python train.py --n_kv_head=2 --norm_place="pre" --rope_fraction=0.5 --parallel_block=false --extras=["some layers without attention", "local attention windows", "shifted keys", "gated attention", "exclusive self-attention", "attention sinks", "value embeddings", "hashed n-gram embeddings", "short convolutions", "an embedding shortcut", "skips across layers", "capped logits"] --init_std_up=0.0735 --weight_decay=0.028 --batch_tokens=[8192, 16384, 32768]
Each number is 500 + 50 x the weight over the matrix's rms, rounded and kept within 0 to 999. Layers, rows and columns count from 0. Numbers have three digits each.

# q: layer 2 attention query, 64x64, rms 0.284, rows 0-63, columns 0-63
# k: layer 2 attention key, 64x64, rms 0.283, rows 0-63, columns 0-63
# v: layer 2 attention value, 64x64, rms 0.353, rows 0-35, columns 0-63
# o: layer 2 attention output (transposed), 64x64, rms 0.27, rows 0-35, columns 0-63
q0:653566537422517531419496387582588437458509482553482516565474496578399430481462471521587550513636368442509506420472527396495528439461475468550573516587479441427527509510535473546529634508342593
k0:571499443592531541504372502455503510437522570406516432520438574588548495510522492494529436425496502551463515490484555551455487491495530433491564442482437534489480484506490512484492516515451518
q1:468500521510485481526562520488433513390474509472529474498505461541540480471520595602513558556402505458501534531610503562461514559517455505468505513417456471500492457481540495490489482512574443
k1:452539566422504401532531520556505455452468518482577490425462517539477454559507518558512535534417435517579513504554509507515530526535475493479541514553521461557524432527599561459449532525433512
q2:461501545472474414546622510468465469472463568511535477583444438507565550465440507548538462477481539439550531489578524516525514541550501480438549516579481535508457440475547494471435564470517453
k2:447418510495539442547541495477506456480524502400563523528466470473470504498519528545469519443457486529464590425589555460512525499549462418456525532605436445547469478581575561473429522507464497
q3:515471462506492568516402528559515566542553449506497500427544538503492454527525508432516514584498489523480463486456462527495484478491501529533497457442467498483515546471435502507570429501477548
k3:557557538462424608523470520532467549522525505581478545463561441540495468477474480466496505582562501541508438557404428498493468494448518573511449436404527514464585516451426500527538479496478459
q4:566504542445468533485517514476492446486458553463598457535476471582517546537515481527532495523467511576484496588546503468431577405553435468526562464549516511547552544472562488533413565577473414
k4:495408526510541425485483476475448404452528583495588557532468524534616479581582573605469437424441498459508518535566485436481497488646524434509535506610513503571463449495556533450400555485541465
q5:514470475437513616517498578522492565555485517490532549492565497578569407475530495557520504582513466520471517493524517517509528570419465433519572456418451461489521464571501547391545487505492479
k5:442516514544446560552474675526506538565520524530555423517482433505574513490515507638465462534570436544552405491462581523424487543534465484453429430462459587434474518562563411495567523506417535
q6:479439519496612558562548477437518531532516482545474506473524529494494496467504487437476486561463460460506540518496480539472513523503459492484410521503456436619489492487532517526578528545583467
k6:484443488521513464487455534434454452554497426492560558498534513458516435458490537508553529567562482454570502542486480475482528535514529570471412514528476632560411422554480488407498423536507469
q7:490496489511488444671549631540506499556457472607474539600521524555506474484491629415489471495520506470400508563427495458449518518463558502570486488527464495555475542602600511548470505654434488
k7:508480557436443408534484506658536458495456441543547464486517466458514354374498589575437489506517464632466530557462379528505511576474426503431503459445461521493472586583467530473375540520502428
q8:595528524421457512413429572522497424545425424377484545548546535473411549503536501483556430552446513468474449663467483509560579495559460554465458502405415496487529502494515566458540554482578389
k8:606499509501408581482580497449480497584473496571475487522487440450466523551391478420572427529518510479490423613483529470512477475556536600562423392470501536571475593473517415426565453488521470
q9:412522441594543469510560493536478484406494529557523456426520417521578470438516563533489513565492475496499547370559502496503465545462514515507506527635454553432507483521390495506477498489448492
k9:484538494591518428554492497488537474480534499444541494484416525432518421490536495584400480494425521515447550375577547506458491579486512492441549558629467553500496389523455532453470617500491545
q10:464484506524504461503522526531525490506469516479522465496513439500536477567490512550479507500544519453511562438600536471516533492466507484515508465584511516509472510509473493444470480482484490
k10:539422445532476426490551533499509490514498527509549451497518471487485512504530545573467523521472538467504537463542572482486524535463517473475513487545521513552484475475463496463468535531521502
q11:517471475478465554547480474469461471480524509561496513514520515493453500468515508428531480562507539562502454514419450513489488475539485519499522487418491478528522492480507501505511539486489506
k11:476488491498524577559515525476502479473558482485463548535535483492507532524499458441482470510538498585487503517466422481517498494552519559522481521425460469438526545524482500508514441492482485
q12:413477535571504415427564500488518488510522488555510462495445479443625492476470520589426491487489498473474520437564478504567508635469480513485491570620473503474517476498528461443486516434527414
k12:461498505523602411494431536440544423534500501436511455502531525456539497552558501590474535490487440522435542426565490465481529584509478467527507558610458512522484451541533539459486543477485533
q13:492546459530424512542535380537498595544524496477465487492569494513499497429496582636505499505495498500466442454507502516420524482403564483432479513455545508378603488469494413537454541546491485
k13:503632542567483537579491434487472497507463467472486538525481527480611443476448492515425519502514538493575543421502601528417491494531414496418501498444558556455513428539519498584404476539428514
q14:519468551529588468437473474512465443527483528512405487476611465461530505425438568480471561474435431482529575608476424525547445514554462452467602489467346546532496537516472517585588467395578627
k14:521571555491541516538446491444455522504442436497418582479526433493514468456479506556510466456468575477570541551475468477554564536540537440424533532478465504570375525600514436499575487350521507
q15:551512525511473566549532493423488385442508490508386533488477501461512507517491493494446496632530431510581464505529395461507571591518519486533595464531427495508454540578520515435498490433507484
k15:513359507545439547439495489520501465485549553485389492489577431523528549503561451391479387498594431584593554533555477458519548487494550584558511553575526539549540533439514504493583499572470480
q16:417555450498528471479406508499426420440487427525550498471562556564492460493499520481480490501464511458455418419560545539467550507495624617549521606452482489524458502567478381508477507500482479
k16:462506506490509485464448472476445492415483372545506451483486498569492493475459458615490490468495465564483528447509505495465464479520477585552479584451487578582543517527459641476489511493444567
q17:487514538504479534610465507412429426461575519496464499613536464513523472586546487497503511391529549501554499466554601498479457537500503483517505535473512497504553503607391466523612467575547531
k17:554443464441558501488516422395539488481491444510519382494547467531505499453526473495494465516506472605540484518576494520452518608506471406455494479494511493560659473565466516498547588434405552
q18:505474595564523545482524426423516455428533480456539550436504501510482592520445462463384516564562608480443460432556514566515556500489484454448447545444575411491447484506549502443594546522456550
k18:500441570532507570514488492460513403455556512496478346462484596488448509466446490482562502494477438365584521510514560465461439474443571469434522595493592496503551489413549493415489440570577522
q19:480480461545483532541547480527503429554523495444561473446501426536504508545514533544452511523484520454521467499525495407621402404436477452505522467495445464481421492528461514560507523492471481
k19:541533579505452523592495432533454514497564464531550460496446496500497518467473522500465566507464510546568488501534554522511510437379488533558684471541415497526491504444453519488530516517558522
q20:486513522470534496420530485583347430531500494504480436605456554513467414480435617447525537588436571505492478484588535557549489501556489571429536602453524549469528492454555612459523515522494523
k20:488519574457462517489598487537395524387478459501424559542517507457455528526461488589480563625377484473459495480543456478484406496451575523419472486481420578567533474530504481469565574509497456
q21:563388399456556582549649601607471599527600520564461512453492527424551480567556471550500379479570520559507540497530590577532438533465522533543458523497427575456465553481507455445428454512462499
k21:476515425488523495537557515536461522519529564529497569471542586418545597451602467546608435452609519500477563512500566409455503518498385502531588488462495462453525450510469529437480521561482545
q22:455520510489591584441492514481433563494536488514501450522453454550509455446494493467551501481491528657506519461465509628528520468508583430532602495533617586475430512535460565505479470538522447
k22:502403522508457645371524399428460515461467481610570576480498543525441534460542557460518507476582455443428511445473584464450489523513639461524491515531477562483469498507452554556526563586463483
q23:529388500523525511500573483361441523494513483441491494640512500422417486548469545495543519524475441465565567524455544499494580521442558469475482390515509499469444520535551537465506509576489529
k23:598389514471469473456535479471532515504494556484545531552543464479475491459427572568539485614497471367558579506479500599474567523475498510516528458499502598465487506499456559499455470508518519
q24:388509594473463581421473464537449584509561531456474522378520541481582533411578543459417557547441450580438486488454523556450446506516471505524494519460468495538461522444624485586413563501493512
k24:475499424488471533411552461444548561539543452562447506509553514539546473469472572450469564508485466574496416472512573436538538667497533508526563535480564515498431488549596571514468472581501560
q25:477519505553491494493483540574613547401391526466493482429490532453510502509525469526489608520501480424415481489439457538570372539499471492533578501413525448519466420516541477553511528446483494
k25:490530471509496440447457483498594475449531505603475480505384397496467487478481518471463573462444396553490476506463498514624480521514487495523492544431474398424531442500544476478589471529498502
q26:453539573445552520466494472436525443477586469535502523503493448477534514540558514592483447567564489537547482560531460505458467426551462587555438512503414496603510549561580484524514558425513441
k26:404571496494529513437582506478431474471533541546514504512488554459542522525619521436487433485480586539582464552475496524470494548546448500499565524478444530644503596580536535463415483535467439
q27:501492520547464464528483469434543501575485472530478492531559497548550470531457529528379511551567591471436480445525519516494560511444468505512520477526566447501599513456437567533509501526492483
k27:463593519582638414572453442512495404526460398540463434554585506497565514548632624388527527584490472485552485475510495426446509541482506536510527485545489493556561527497393361564509543452494534
q28:623487499466496485472505462466568519479457423568468543564485506501480398527512495496524582416480523559465516535515565612428464481478634424540478451519508468427439502559616546442417483474507501
k28:493600483521471504398453500580491514440399484486477487528507474507386530499574490447574579477505490481585488490460546457398453550475487380528464499492565519416482512400537529456499509446522451
q29:489534415557442453421561598467579440511540490481424554453535409555529551547497578436500531440580460563501491469417522504518557473496488516606541546537496527591553510460584528446535502575536414
k29:477454469376499528495415531391583384465497492468468530495420434565465489518535577450540471421604486492441511451488434574439469528511605504587560468552633510511523530407581361482531540446570478
q30:391402584569462398504508439508468458536584446418431481496425500569508494592410410401456483513455475466450498477482474444530468443555539495505495495491525502480442507462502600494444523383525444
k30:413525432381497555506607491475491517472487418536536500525547508470544571497467426505529494512488524498580558410535449487612518470554578543507451428498490561402485527415431440540520395535548417
q31:532532489445618469566407429581486503385506457427466464528542501451487567427442502411390455542516424446554579494487477494532391592495484597566470485495478474507466560446534421465492446575569517
k31:519432523415506509474387388497566546423546489520420467527556511511510473465446404455507438425550542388402598448503430426427443587499434573526482463506443463526436457492507530428526402518584628
v0:472499416456544474501554585608457479449470445524479472481540562436454551460550559509531579458529473471582465449463459467443519494476558461480519476534475522563469445503502506568471432503525477
o0:491484489482520565461494614478508519527504528524609486541479479506507500541424452431510466535576480510505469563434484454502470487510461499460451627473590490456463490523555502381570446497461463
v1:511464520495575455510504498572505527456522485482406554473572423451502562505509573612437441502575490439474476556476516438442429480533526499542621488462470534559510462506576430537428508540557561
o1:524553550501485464548497524463411453562431557546579563492448558528522446458470457536474576538377420557586482516441448531557494498532487415545523476447478536402549489565516547429505428394531463
v2:547467548482492470539567518554528579470493523460559527447471529535566484510485557549460477464460459488597430527476496465479554544553482484518455538549440486464509537411477500500483481527436486
o2:458550435466456439421458587507532515565468594536392439436543473518420612494459530584513511478518556473526502486482533564542486478563602520415510485538476454534477366543589590540482512515495610
v3:480444506520472464477490464490498484589454470458516529426450466469464463468508534504446529480505547445550457472562519445478546527545481461532514516448562452510477552517482502459477449506503495
o3:478467512526514632510577497500513466483453573429597426555600506541482498579522531462476420493547449574420636484459513556528345524472497508493480571539400589506418463497566569532529393577471400
v4:562544395468494424458530595543448530439401492482582465487500423479516528511487477545522450521540497545429476494464478588459536456450522519518438512471419492487543531448501519526409490408549438
o4:516532570509576561547577545567558390383613532558496447503434529554485516487420527505410531481456581542461526523608484504530477415565480540525542427484590516427576586461557528521540524478585343
v5:518441539446496431406603466488554413543515437487468528554447461519476466485528504522496523499494485428444446510463435534481497470560507533436491451571474565484460464433519510567496520517470472
o5:431526471462508566495399550529476440516520486518489449463534539535624478552593458570447512546496547541500538514471534464563519562410437502475585533539517483512560562517532493468428499563497492
v6:494541511506515544520354519503488521427425493468456572606509504500527458540534428442380516525520454496526470498499419503490500454550482533484493507469533438453453522537512461473546548485581490
o6:495509533445373444533497449533571479463550454535518412469431493582437514503441600575584380447501527576442534568507495336520550510514504481549460552538579525584486485543481421489377484451467497
v7:504433563486567456562537398527529464468430487445487465456535516530571467539534441533499518508481525436524468494420489546446511530556495590479529544499422357550498593472507443510525414519517497
o7:448518445488482421462426443494461487553585424552626454482567446625475487457541463484486564480520589505537528534538469499519667493542523428550458419483438560473480443555520499472497537543491490
v8:615528445545597408541533565482496493561510460478499501467590421461478569463502527511534485522385453525539548520418497572510500506429517570463562533540514511575491491533539524535536497483457497
o8:518406590497440391452440469597492515513471535597494561337406619533570360508350488552507474532461522513464455503527432503465450504505428482513440566440394551522428561576522495535503496556504464
v9:478525556413537477552514501479495434476501547563461432490484520430448520517485514546496513520502535499546458503499471538531457427487577434491497406461449572561507504451494432465453529527527502
o9:521561493456344479467488505531498479483575502541465674464442558504534463589586414476518543474549566554368468518498599520575512605527471562465516468544565540487487453515488602509503476435451524
v10:561540512503488411539452533526379444496394650519483484500451460549554519501626562471484478473533461452484544521401438561468480497500578558474409505462436533394581513480534500483497491544590453
o10:439513591498591510513550553454441492436556491529431492508549588552544520550441428508559454525510543458590427581529485413425509507525435489459490504489484485597499443436527563524451464427450515
v11:538542425521404504402428470524509463497428502540523421540405433462388489513571416502517437508494515462448470560502415424460501508487451529424577527490463525459540460540487506489454517580544473
o11:448532520421609399521592456511476573615534496505527526443555502520620554460460536409485500505487464518386471560464570606508498498538472489581469482498483495561433549450567644515496430470499398
v12:474513360499617502484449530515557506504494512500640465525486533429576464424531472513504499532557499525487497545481438514470579418490532574504474534473450428485499494518451578488473441520531552
o12:585510514502419503478563472463500477554436425567452495464578513511497501605558553559410480558435593469492473523527368601511505449394425476490531536505585415470425537501539516525510508527425481
v13:523517490400532532591462485504614476561497547612512444525372502410531562555466625520383591432649454597543530481534509535482475512440450432452556456512531514538495576543501459406461528570501478
o13:474500562562461558442577504517497535477508561440496416430478504490475507436544384536498486525537421436404434458578642418553596446467536392615478510456514452375547498471495584652588544549393515
v14:484544497505548504509435464534458549521383483439469447505420486460597437504523468505529621480496534474512475565443562496476516459490504555423381511567528510465510499515490413569560521520542406
o14:527528454493495520637493506477543556477487523530401518545538496501442558597380468497570507513536504442500565471529458544513575504455552563598538557457478453470446531557479571495461539439517451
v15:538487534531564490500486616517522506384494524466454437504516478511489458451486413488429428563521487520529464512403453405526475503549482539519518566548552469521435466592570527554551516508609506
o15:492605537491423536455510417524500533502423481427485532453527405557525538421430520505627531461520497461484575584459504547366515511521407453515479513500535491567626504548547471434576412488455430
v16:456437468569474447393506583448511516548482436536530526494529575548559500504473459561578481508481504459512464477531427467525499565549585486555497602486489562506467572512520527535535494414463476
o16:520463491556568448505563559579440488549438568554481511482428460486524498511492438561581495428529499460440541481438558493396497408458508480501515509537544436618532526477500579448530518551522515
v17:543533446506638482506455534449487459511436518551549589479556467395471432440544400515477494426472460507430501584415475505459546507428507447425482503486568519470514499532539494468529440492570587
o17:529487515508427508562535481480538502493536493568528496571425511510549543397586572578488447478655483443548550531492445497507435448563545503492518418435451519567507429453466537546501527491520390
v18:499517494431465491487493554594474509536481500528498446481556470459532433498482530577463455496589565532525530511486556488594470484480466472470466559468536491484535578523433542498510441544529484
o18:468450513508513513468466461381545457419546573427468575442450564566519550471441504517594462561435460529496494500455372562575618457474611555483542369551495511574531494484582473475474430531465616
v19:564410548430504432530489480576550512455481484553493390467525509462580571415508499536504539524515467479501545539447482472515433512477557544570620472496518547417545468509488500527406468548493478
o19:448548493546486496531534608429509500515440513438471487575442503528603487563542541497472407371467565491518498485475523518430603497538442560483477524551503649524565504474582500538510522496494542
v20:479554502478478447492523419493486548495523509572447520507556486478412493489498510549408474498599447473403514509475541523465502481495543430469455516491513544432551481418534450480442542451502396
o20:526510516534502542483404440556519418512510395469497454481500443466584570523489341405567450506433494551535574513491473536529585562487433483485535506578455538427475470474465571663517471471520600
v21:504492547483504497446486478435430531614535502469522492552577450522498560412423449453523452498459542428478488520482451452456494449535451529491460500519520490532531455453398486392520502445523468
o21:508483481439547499556561516464481468363466470686503447388484478457460415508510607514412438500529432394508416458481512482512481562445595440468615528552529528606523585580502502594493441418451425
v22:475479452454534532542535490359505495621521539429511545509462450555385400456497407425507500569487468509473479532525532463512516492455554530523523592519542457618500526528527562475551528558457456
o22:500453541486481449434592566488435524522571502511518581495566530424542545579490524492486474506473495556535556439468513431433527541564559490518452354487482568440504474506503408436565515484440572
v23:548480446570462532442492559463516495514490453570610491514553455460465394441427447454445394396514470523545533498448451530478441449617457526478451519501415445560517535458523533524523511548551578
o23:521504559450480472432541497471453417453369609533513461519432456501495595534502524435481554523504501536446444484576469433391534542459505516572446497500501503447492495539468474515378497443512493
v24:432490484544462479472483448529540472505513494526483503520480564456565521512505499505544510446476587515505539483488460481442416501531547483524462454466555478502517423465502521458523500450455526
o24:538532462580582537492517402516295487546546522464460537472492454493404510453441522502480497430502486515497488538603474541571533530446547472369471478516466574439488554503571492470464503505423463
v25:435586536422532544610532536543406494570574513473547505468508509466495457431446484461555634515502414483556456540521526589545562470588562465550451491558512534531489486470496497402529437457559496
o25:585476474507598467520517518545484562499447508578546607550519559552440596382507459458460411498461530457394555485539445395525493454466426627574493519538522540441508444563445426474503488531460518
v26:450516538456492499467570549517527422471480553492525579463522476559494487559549559527448525470454532464511558542507499572580588515545505492493485469428567469499472488435533491495550527450439564
o26:497435509544484501503561467525568565528598478550489463529423479486474512545550437501566500540447427471530472575481520474382395489462498543463609500621548601388515399536477414439477472554488486
v27:531468438599505530460540519516481424460527451459381514485489466502485400470613483489490493626538501391562505542535487495414542567539487536536494444519420434493427506514526542582451499549447473
o27:481541495480451525506528426424384514496456568516580452503532467453573471468484488506466527458524527601450402540557445539537614433502422507468603483439515471422503499525505431485533565530491407
v28:485540463489490551501376531553475536463594450529518461491502520420490461457513510480523470488474551531519529485530467421460524437520553571438516578506487484551449600506462562468447521553495549
o28:443472436519430446531535398527505456586474475499433439508431478579523537543521471508460440590505449505539442545457494516573396548379541478530447444484557640462533413493493574473585588428563405
v29:471554516517523504482568540517468476526471561458420499532504403469499454496584563612496532582433558383593484479548500443557568456530532577522434517506528390500536466403504476556523518610529508
o29:460528584660487453551502572455569392417511457447589517507625485554571594418549484552511483451606494430460475469499459544523421542410532434458469515480556457450552512516424468481515507472580529
v30:526526515588488480585443536534459572454441498489470531503481454454508454475490477492497467501432470421424519509494432485504535563557410466478525469452441546523477404516539465407553466546481407
o30:444562464435385441543494470587546510400420427484506587470539530503463426544431402391424510372558490472644495487497508520493468452442528522605467485561502506460500467433561473543418431553430541
v31:479601564435523521433474500573538482578496481521551429513453486464442451471498490489478572481523525483532523520525545544441497438496490532507489457511410543536478538475570529485514511506494538
o31:523397448522475537534531475477571516493519518435473421463525483567577525504438533548458486462490352407504515358606524401453476472498411407418481450516515436484480526482516485465473441507441530
q32:459517499472537428520491558498464556562487531436498498511515476516508499555541510499440494561514529510504517398534513553472482499550483484471406487514554439526517552486462535503474498498452495
k32:494518461507442458497476529502506507460538516505468564521492506540505522496453556509438510499502485476446519462519457481468498484505496499501477549544532507471481509471475514583449447554464523
q33:519541493523440542440520517512569537503537494495530513488509583519507495451467466444558499513557436551508502516484604464523507467503568482511472483578518484488515496466454540531518505570470504
k33:494535507495558487592471465499461461530442520460496469400447495469488513490448499453508499493461593521459482531458516505551504498516535475502506432448466447480491567444529480446568491485595517
q34:465459435460522509537502449419471551451507558501543504475492577522532466508514523456520527541491493508526481484460570482488505545442518481503464449544504484506542500529429527524537488470456527
k34:496477521482534571505481540456499476480448503561480499430561516461499502486502512440508491492463527491461505506495506481511558497466498499538540398401503502520478483506505508477501537437539517
q35:495437449497498557488489490446584418537487516531456547568573553511486539504489463492489470421530465557429407582369487435517463482526511507540498557511517488445491515524419494582503556556433532
k35:525559537447490487558598570484493473482427462558476501454485487486513474565460517469524460463394532479487503521466478488526495449534585498509558474451478519542516530497472534539467442450488476
q36:550428460428568523513423485534455437565469472471471498518523409627448451489478445480544486500524498555483403560432535444462457434456509545541436443438484535436463466569373518571568490559460555
k36:506509474458415514552469485563481509509460537468477516526476530475481482506428462488482476509523530435514474540477488516528492480503511576481485412349555497463542513550488538538544405516501557
q37:436525457521479554463503498544499551511434473497442470595588446485543470485448532470569400606460533454480592492431473436583430521549433509502435512481557514439517570535451498519422538455486567
k37:507499468496499602461574494554453562468463567464469453449579427481509486516562509569570518616436543462511431507587466487464586491598614610518569580509543631499438508572494519568493576510462465
q38:476432459462587493528522442519497534405583500418535556454426458427494529520498415561420477501475509443507570450505461545506482555455454439494469430412500471448479493385419515451517510497550482
k38:495455531492484468488511518545401515491561542417544524457571477480480414538523501514562573531527504457515479402485419554516630525448523463515555510431486464533422403438407538475594448517470534
q39:435500455460493470557587613601530473511461432518494543417433504604511505454482454469481582429480456462544540509457524531590438535494602480472401346463543398485525503584463543537432507492487422
k39:418514490480511483486549546577463513436553609545538509517585535536453523459486417574576588486498540540467476497409486519433407447551570397508514541503448402494516453489607521530520504486522509
q40:525512560558516425487511466476529550498524486499513477495483566576442460469483486422491607518499493443504476490474536495494499423448414455527476563577546522526637558512480476530518522518453552
k40:516431511439566463488552577537542479535554501467506444453480502467554432416528498444506585569460493501480476479510510483521512486545551427486439572535489506550585513542506489539515586531454546
q41:517392458488467551488453498464541444465507540509441553570543548446540517469469479485568395457575483537424450543472512408445511536488518475529560532481515498476475504499493487541518544490508549
k41:504544470445452565550492506486519440485473488540495536534433465533500533633507466488481415439497524440593500568435499540588512539439491569598534468419492522546513498419555518429457474434559466
q42:549461464543510600472480475449538462542481504572433553556507551462529518467539467454545424499545521521427388516399495418428492478470554437502477602495533529477466486555463503558536553497482561
k42:558534426486485494502512440494484462473413547557535512459511448568476493528528532503514435462486556558538535526431525558539522505493497578549486481345496450540499505497534535524473407544539487
q43:539488480421403378509609523527519449514423469530494482573477483504452554452467487556472506372529539536581587552560548554575495510511522578495570462538558498538499456444638483415473478488533458
k43:500453483520545520417513547440491481498575446489502529587498550444502559408504436516510449504503440533466545486510465521387491486520518405507524528669442485442500479400614460542474553563492460
q44:456597350488457485475546395534530387554478537531489473618543523511507462410505536502526487462464620540535492470410554475512571421529489462469550525534438534538488436466451465516569512459520513
k44:445501429478481451475433525485623493533540514492478560491478465479527467516492521533439444465441507560505471407539479473504543509566552474444444534580515422563344504543466450497467407422572435
q45:525397419494494473557600464489504425632427514535553453463464526425537582602485481443411465523554466513484609456462490370580427553525467528540509490513589513424483444447557466601521519500521551
k45:468560495543425551444463444467535393492424504439500462361514523442469522538459461542564553427500554479507612564522448462638486514519460495535617537507528575541552537457542480569515445426471627
q46:460565461459534490486554532511518341508485530449530543426429416599465494509495432434492477493501508522594484485503510556523515511471476485407459435437498534581546534445493519467517539532528440
k46:457502432508512517591504486477483416420474542395542539458490496436459523503448548474553492557461457562571474531518625503566546420512420444465520480496502496465585547372454496404543497473486463
q47:510484453540460524532436539515493492585435507477461512452578577544427479512493523513562513420405622462544497442529516602425533575415474563430465529436525629501485402487553460488510515484532527
k47:591579377597471445517481452523452531575534598469415502461474527559482479455458550533523446460423562584517515521485491533464479551443408506462468568469571406454556458587541419460530506508519528
q48:498563410510456456490485539459581472465486598473365360468633597464389501420527476552443440480538480381374593588502394529457452518569466550510424541562556520474479511504510519532510590565405533
k48:561569485542565445557523511598557520569546579477433414492515470479528475467642432454440590491495499461540486488512441488520494455580599466433498510504440495603515463454468511494508510475524472
q49:590521548476465641527495523311524477477416487494473489557479491537546541479555385470448543487510510566523540488570467540507421540397591580526509475495466558496353539457501455492589434410595449
k49:492538414531440536470515539439477452462470525520546461507578546457486463500488456499424460496528441618480472554551441574614467601444583572515519572470391491415370529389452448490491551413574562
q50:523505491423416416347429485465444482458491456556410479459491409474450446474451504520476473542472469484460539472504451471523448532501508421567459549468468454536462501540438496427506455491455483
k50:417487433510556500474490489487493567498484572481469597476508358596463580591546474377450431457567518502463499469534460492517477514494526487561490625458476609592497452510530508589446472474569545
q51:415486487567493597460477527591500477544589513481550479529569487497439532516431463541426486551590451458413545458324490445520560529482454576569465551598482538483480488555558454478533489528513473
k51:500484458516581505478433532625447411412484574369488399447469455462508415559495542476553499547571497499454473461532452507550399531502443562629420470533572498472583532643495551507449436459472521
q52:560434490380592537502484383512503533495596664554547488455522474578494456464429520536483469470514540530456507499454470483391445578402520480511497474511481405488502555490558503564416487411494518
k52:440462524535499436541556536487430491500515545575473522563443473566477546384460411512454457420530555467491562517450617556515516532482503458490486528478579529439520613526507535409414476437493512
q53:513517454499453517491503553605385538465609540534452510550532540489492572508569485497403559492523554513555564538506494522485563503447422537457530483492470526493469391460491468529567458389527476
k53:467598499499432444439453606609525497512574469385432547543568552515556473448505526518486483527427437449438589501526488590564510491478541513442528495471495502480392453561499420516461427519526406
q54:492507646499566575520538411534505472461613558439444562473535408403543543482549467508453564399552429395463473498467588580449502503426495408527485567469594436476489585524527458440493563533493549
k54:496521587527553604501586451470445520465591525501465418533475493473466445439452402468474531391544441492517595546547646505483477515564467543505486462546580528568519421506480506485480521567443437
q55:577571458481591586514488411445492479418596650469477478522425573408484560543506522401502404491512520433502498509486542442500476503475516445466482562576536547465497448556600487546494513583511495
k55:550471537533518504433521475483528485363549574459522521445485540471505545523463428461559542516464474502570559462547519503543463531435538516502504493465469487422484464481527456530498488486490537
q56:512542494513539527422573429479505443466516579552421571506536568482475511490461546557538493458567485486485467503516543536432419495539489478535567509545499530485486520612535541453536589591464441
k56:490565534551575466467508483484537513543497515498423565467541484550441540439414527389479506426507522574400425514488530505565615485466516409516535489493432525420462510495529440476475482567450456
q57:533541574529390532510521457547420460488511438393524491494465334404422483483490493559453526488538475477475464512576608495500528488495578511518488589515475446533402551628464546559578520584595598
k57:448489518534446518568602437541398506475414525494552591469498413537394488501413503614509531433537478512468430487555525515506460439498504616521429545554464522509453504549440511488490515538503520
q58:562507514549473516431521550583622429482532440456470555449526444528475500458478492413460544461426485503492529515497593561540579490497501591485578557432443596556447529469482470461412417513515466
k58:427507468379472564504521522426539483503545562553528621459467501431474492563436517484513495533512522517488489466545491456532554542491491480453538467431468492466469486488423534443560449498564394
q59:467579337426511544511520489541606503443546523514426497476509434507471492511527562479488526457462517490455466435491487461490453548530540532490517469577366524495495545515483576484459515456469470
k59:605366417459550488367392512524511503443446497464507484495431529466460548511495534385467541428550487531427441463425506428455577589472562497495547487551578386539556495482371576475577557535491520
q60:564523593456487454587426454416468545458503545535563465512508542460446488499504443493512531607557441632441533437535433553501432597484561588405598630470503515467539510548623506488588421549452555
k60:479582525498499464499485396444504544492572424396548484657517531544451436525556561553488570492518462479473441501517443571452463478489560445438590643480473628484504531529584502439420514601420582
q61:398570544525457568578429487503569510496489532559587543494525453476464509502397560555496462476510490541506523578479431531455462419510469610479513445547531434442441411561480580443499524473463474
k61:452597521547499507573495540528555488576507538566520425501479547547429522550447528589538468460466560573434541582497534477462544388509566512540458398550563516541442593522464527503447456510509529
q62:576412398476412470524569554563523456606531443480435533625471422539542518462516482467515385459545399539500565477528470499476391501477550516506541477580517513415552544424508552569584510501517515
k62:670401450416455530531556488434501545488477536466544517544581449468443499511572404556511420453513479575520603467505470501483421477578476454482540538502462526496486507527525596550499537525535534
q63:447460540539431512516516568545533460453518504573562585479554550535459485493420386466445480523516529596545543497560464487451498411541515489605498493502562514446502472533518498577500459431538501
k63:444395523452379567513434445389522524553575545461429446496510533587464589519520391546503446405540526426444452540448611461493565486504509465541496510558472574461526441568454496485515494440540468
v32:546456555448475518543436376473451519496501475433420436604531428551537531503566465527471604399505497474470441404580528474542523510388474464559494457435606508518470596550484526423557514557509464
o32:551574510458495552503456568502502454428505510538522413486472580448496590504448456516549479502573554543527570532471524464448368429509506519542612489474356493431552529472609482520519525516410534
v33:470532480470476471453570436477388536498547470519492485522487414525544553500538500496434394496468502558489512453492478543578597535435490528541504520495440523526512404542428432498537455481488505
o33:404465517452502559508489497485583504504520459574514473526535536491497567504520513517420550509474480539507621476497545539580479464467493538455429484527555534517499522490483575493433494383450477
v34:500502482632556511499433548368531496565499416463468501425453474571426565447585506506507458505548647500514533521497536427500541499493536538581396465588438429483473524552392553548518528509480573
o34:447449625522519512570479485554507580488546522459472463447578483460485506452393406445530495498561478441521522467509446581453491584472502499476509481506478525517518529509511483539478471560535527
v35:474479497484505444518563581486509460517512541421528511545445522451467392497430467487494563608484384531462525488489486470480651519516390485513433448450619483359464527494542450509544590526425404
o35:520505454471413515442483438514490506514564512452570419540409494513505463489551535507503547495494589475462433609463411547521460456434508463528439604560555471541575416556529548581580509494528547